From a checkpoint of a small transformer trained on Wikipedia.
Size: 14 layers, width 96, 4 heads of 32, vocabulary 1024.
Each number is 200 + 30 x the weight over its row's rms, rounded and kept within 0 to 999. Layers, rows and columns count from 0. The size before them is the row's rms in percent of the matrix's.

# layer 2 MLP down, 96x384, rms 0.0414, rows 68-95, columns 96-191
105,206,175,160,306,235,213,182,236,213,160,209,196,209,174,208,221,205,184,212,222,195,212,176,167,207,203,164,231,211,200,183,228,200,215,206,263,238,174,195,217,210,149,223,221,235,185,180,169,250,237,198,176,234,218,177,209,181,191,183,207,213,213,224,217,255,189,224,184,148,162,232,243,237,191,235,176,192,150,163,178,160,184,168,248,178,243,194,232,188,245,210,214,193,198,195,250
101,197,174,199,191,206,170,194,207,173,265,215,224,227,196,210,228,159,192,220,222,204,192,235,241,157,185,186,192,170,183,179,236,211,184,191,215,200,219,213,198,184,220,196,217,206,197,227,183,175,208,209,203,208,204,212,187,159,242,228,219,220,314,228,236,167,180,160,203,203,194,220,176,231,203,179,138,189,244,163,189,202,181,270,223,197,232,154,241,197,173,183,182,230,241,176,223
107,206,170,228,216,188,185,196,259,200,248,171,190,197,150,279,168,216,189,216,218,196,211,136,159,214,203,190,176,239,193,204,133,197,193,190,202,210,222,121,178,184,238,205,196,183,191,236,166,159,154,202,190,231,217,202,217,249,213,206,239,246,225,199,204,168,228,200,211,184,198,153,214,166,212,153,195,205,213,166,196,213,221,288,264,200,158,242,187,142,148,195,210,204,155,193,186
097,182,192,206,235,189,185,199,198,184,214,206,208,184,230,113,179,163,104,194,245,204,221,161,201,178,194,156,205,192,188,200,176,195,150,226,195,193,222,137,171,196,191,236,175,271,174,178,184,205,234,176,198,166,194,166,175,242,234,204,202,262,174,173,188,254,215,212,199,183,192,152,190,206,207,170,176,232,221,235,216,185,167,167,196,208,151,231,166,231,169,218,251,177,197,205,207
095,211,222,194,201,209,185,193,145,174,167,247,222,230,203,290,152,286,188,176,171,187,181,267,203,253,186,98,215,194,198,196,237,187,214,202,141,187,194,134,213,210,134,201,184,180,221,183,174,205,210,216,200,185,173,195,210,202,219,226,204,219,226,155,195,192,222,187,182,191,218,190,189,172,139,219,178,207,201,227,196,215,168,165,181,215,198,186,177,255,249,193,178,218,167,204,253
101,178,207,199,208,211,201,179,210,200,200,197,218,207,242,249,203,231,208,169,170,186,191,174,145,187,189,156,178,182,201,174,170,199,198,200,146,195,214,139,207,164,162,212,194,164,184,240,206,202,198,216,187,233,178,167,212,184,288,174,197,216,223,183,227,189,172,232,208,207,178,168,244,223,143,193,172,150,187,211,167,173,185,184,222,186,287,164,169,258,243,208,168,236,196,176,158
111,213,171,198,239,241,223,259,238,214,200,170,229,202,135,213,197,234,264,196,205,191,238,208,180,208,225,130,209,159,173,200,225,204,208,185,197,258,218,197,236,224,208,180,207,193,180,251,225,204,161,212,239,187,249,183,215,185,209,176,236,232,211,256,225,234,216,190,215,167,225,176,266,264,222,199,257,216,179,164,157,208,230,235,253,201,211,239,229,196,198,199,265,225,183,206,273
100,197,183,230,118,211,181,186,195,188,193,149,189,233,181,141,217,138,208,174,202,203,198,192,222,230,174,229,231,216,215,144,185,192,243,171,224,204,160,228,191,157,231,251,205,197,181,173,170,199,243,250,181,224,194,152,236,188,120,188,205,176,249,136,197,157,199,214,182,181,151,201,221,191,153,190,178,204,243,191,208,202,189,207,192,215,180,191,221,237,179,191,201,217,160,230,167
106,188,206,220,172,177,223,257,232,216,178,175,193,189,228,149,208,189,207,190,225,195,171,232,234,229,186,197,163,189,206,276,241,189,246,218,190,171,191,265,202,214,225,232,175,214,217,213,241,223,204,228,183,170,193,192,243,215,176,216,220,164,212,243,198,164,198,221,181,228,209,172,258,236,278,178,219,200,197,226,266,164,180,153,215,234,224,218,171,261,201,209,206,220,161,176,228
099,180,209,187,187,193,224,244,253,224,228,274,192,177,208,178,216,222,215,191,169,201,183,237,198,163,174,162,170,168,209,227,223,199,214,231,191,237,198,219,179,227,223,207,276,197,205,218,260,202,172,193,188,239,170,201,195,194,163,185,227,189,184,261,233,172,181,171,170,249,211,256,204,226,232,229,250,163,127,209,190,192,237,212,248,203,160,179,178,204,226,230,109,220,164,223,224
098,193,214,193,198,239,183,167,193,188,218,123,181,214,221,175,204,231,193,186,204,195,191,169,197,221,177,109,197,181,220,144,189,213,248,204,230,180,192,137,209,196,159,214,130,201,197,210,173,184,197,179,123,175,195,236,192,171,229,153,202,174,151,154,193,196,198,195,175,221,201,214,155,226,177,238,154,182,217,159,162,152,231,187,217,194,175,252,184,262,181,193,251,189,180,167,187
106,195,188,200,140,200,187,191,76,236,182,194,264,190,233,192,203,177,198,190,153,213,179,205,160,187,210,196,185,132,192,171,207,197,188,207,195,195,193,246,214,226,224,182,185,161,177,203,210,205,249,198,141,169,215,214,219,182,207,195,204,204,246,192,198,218,207,242,206,201,188,222,150,208,205,248,236,194,181,191,181,213,198,181,230,228,229,204,200,213,196,214,186,220,204,201,170
096,192,189,175,189,204,197,138,199,200,238,243,201,192,254,169,178,221,128,202,179,191,212,163,178,171,185,242,223,153,203,239,144,190,191,205,202,172,179,160,224,194,186,129,148,171,194,218,291,170,193,141,213,158,202,182,120,159,240,218,242,233,199,239,205,209,153,259,165,200,211,188,207,254,245,195,214,203,208,204,170,197,160,210,211,252,231,186,206,203,144,216,175,193,313,195,173
095,205,180,193,225,166,187,212,140,218,123,232,214,168,209,260,151,159,166,189,149,204,199,174,164,228,175,206,168,194,206,184,203,219,184,228,139,212,161,232,207,207,206,217,206,168,231,168,165,208,172,146,212,213,243,224,192,208,297,203,208,170,225,216,206,171,197,207,202,240,185,245,159,174,194,218,201,182,170,211,190,160,170,192,204,194,242,232,214,183,132,175,200,227,112,195,215
096,207,185,181,215,204,211,141,164,187,241,143,216,210,258,210,145,240,220,179,205,203,216,187,181,267,182,185,171,208,231,177,205,229,191,179,150,206,229,166,190,182,225,171,202,166,211,239,157,209,202,233,142,200,207,169,208,219,184,221,196,170,121,192,206,207,214,199,207,203,200,202,246,196,244,182,244,205,260,202,244,216,188,224,219,192,170,248,125,182,153,191,188,231,265,202,173
100,229,231,229,212,176,190,253,236,230,240,160,195,194,202,214,199,183,212,213,222,202,227,226,215,211,182,175,227,127,207,216,211,215,220,191,173,234,211,184,259,175,228,202,183,198,195,230,199,216,228,180,199,190,183,167,197,233,246,169,187,183,223,205,241,214,204,186,216,206,264,237,193,192,252,208,217,175,207,242,204,220,182,200,188,176,217,193,193,232,208,215,250,212,206,178,177
113,208,200,200,234,157,207,164,119,175,166,236,195,200,241,149,231,188,154,204,209,209,194,274,181,177,140,144,226,200,200,233,236,205,190,223,199,195,205,196,207,236,190,173,204,167,207,162,192,245,233,224,167,208,179,201,218,178,155,191,196,212,211,248,175,154,256,185,208,209,201,153,201,147,229,247,191,200,203,213,208,193,146,269,209,232,192,183,231,188,197,194,181,215,245,187,236
100,206,196,186,230,228,183,151,235,182,240,162,164,229,283,278,185,209,231,236,219,204,192,203,152,221,228,176,212,196,197,235,201,226,218,197,199,200,185,144,167,189,187,155,191,175,184,184,216,198,164,178,164,222,197,200,216,171,143,183,173,191,200,199,227,181,216,186,215,221,170,201,178,207,136,214,202,196,198,144,201,196,227,230,211,210,141,141,198,182,207,200,225,211,210,198,200
093,188,215,221,127,241,188,193,169,177,227,170,188,199,188,253,223,163,270,230,210,197,203,207,210,181,211,254,205,254,226,212,170,186,183,209,160,196,180,236,200,195,192,197,182,180,205,234,216,230,172,185,166,206,219,196,203,141,213,226,197,175,245,183,188,267,196,191,182,205,190,254,230,211,177,222,175,235,197,208,261,166,193,232,252,219,261,173,263,198,244,197,190,184,210,197,231
102,198,190,197,225,202,214,176,220,208,257,269,203,210,234,182,203,238,200,189,202,206,206,153,179,234,133,265,182,165,166,192,244,221,245,175,139,208,203,227,195,197,203,226,167,226,203,211,199,195,194,233,166,163,184,172,206,183,266,188,182,214,171,230,210,210,195,157,211,192,219,250,221,201,230,197,200,185,181,244,182,191,229,220,216,235,197,202,232,157,197,200,182,207,214,192,161
098,202,180,181,220,224,219,183,184,189,115,208,188,214,203,189,179,188,226,212,136,199,219,223,165,215,272,196,157,206,202,155,208,211,196,189,214,236,211,177,247,213,193,207,184,163,171,231,191,209,179,177,241,154,193,220,167,220,228,216,177,179,234,203,213,321,192,145,207,191,179,185,174,178,253,205,188,203,234,200,213,209,181,180,188,183,236,196,218,202,161,203,225,200,169,201,201
102,205,213,198,242,214,200,293,230,216,182,206,228,225,230,200,177,235,215,174,224,215,166,195,210,243,182,288,221,236,199,270,228,196,260,192,198,223,206,192,206,187,236,226,222,170,245,218,247,134,232,162,194,185,184,240,237,187,260,199,244,232,188,204,233,203,204,171,215,242,178,214,182,207,239,236,248,220,165,185,183,191,191,218,154,208,239,286,224,155,188,194,158,187,201,185,210
108,173,195,182,181,157,175,188,164,176,137,239,230,193,188,159,194,160,176,177,183,198,225,182,184,223,168,243,230,155,214,206,210,178,169,160,187,226,185,234,184,187,168,197,204,147,211,168,200,203,159,209,134,190,218,193,221,200,115,225,168,223,153,141,195,193,173,177,171,195,169,146,180,225,167,231,186,183,184,221,172,176,164,179,144,204,200,206,216,229,187,206,188,198,189,186,223
099,183,212,180,141,152,197,196,248,196,183,163,220,194,156,167,188,196,134,163,214,208,222,238,181,197,175,167,204,191,192,233,248,179,196,194,171,200,207,226,210,201,167,194,168,197,192,197,189,187,219,242,206,209,159,186,209,187,156,202,251,209,188,228,186,170,244,212,189,194,189,223,271,154,178,171,230,181,232,199,185,192,279,251,185,175,189,225,194,209,195,194,189,190,189,191,229
107,209,208,192,220,217,228,206,227,201,176,200,191,192,231,273,158,238,202,191,171,208,192,202,261,234,247,185,182,216,188,202,173,199,230,224,232,174,211,249,196,214,212,183,236,189,188,244,192,213,175,220,211,222,206,195,227,206,318,215,204,210,197,250,197,218,188,213,198,208,202,208,147,216,218,181,199,196,199,166,175,209,212,264,215,195,194,244,205,151,225,201,212,224,232,202,192
105,205,222,207,182,243,183,171,194,203,226,222,206,187,217,211,197,189,207,152,254,213,211,132,164,200,232,146,182,156,225,143,157,189,197,202,191,241,186,206,203,198,169,192,222,199,205,180,187,176,202,182,201,181,187,153,173,203,192,186,240,218,165,121,187,206,177,201,189,214,199,215,164,160,192,72,199,180,219,196,167,163,138,228,203,199,200,188,174,195,233,215,253,218,211,156,226
097,210,201,217,176,170,189,141,190,199,140,144,252,199,99,173,201,189,174,168,188,207,178,197,183,170,212,187,210,196,211,206,158,214,166,200,174,189,190,222,167,175,205,218,217,212,183,233,251,204,159,184,229,171,222,224,206,166,194,251,196,200,204,129,196,160,204,204,190,203,196,168,304,254,186,209,218,222,206,183,215,184,218,262,196,223,206,220,225,220,187,212,174,192,218,222,214
097,217,196,195,137,225,207,155,230,234,195,186,198,191,309,220,173,204,238,198,189,191,236,197,198,207,215,176,195,212,193,205,182,197,161,215,222,193,186,194,202,188,237,241,188,262,170,243,211,233,227,205,169,201,191,165,186,206,202,194,203,178,212,125,201,190,201,188,188,224,231,189,201,213,204,209,189,239,253,180,215,187,192,153,198,212,268,170,204,200,204,191,220,209,145,201,187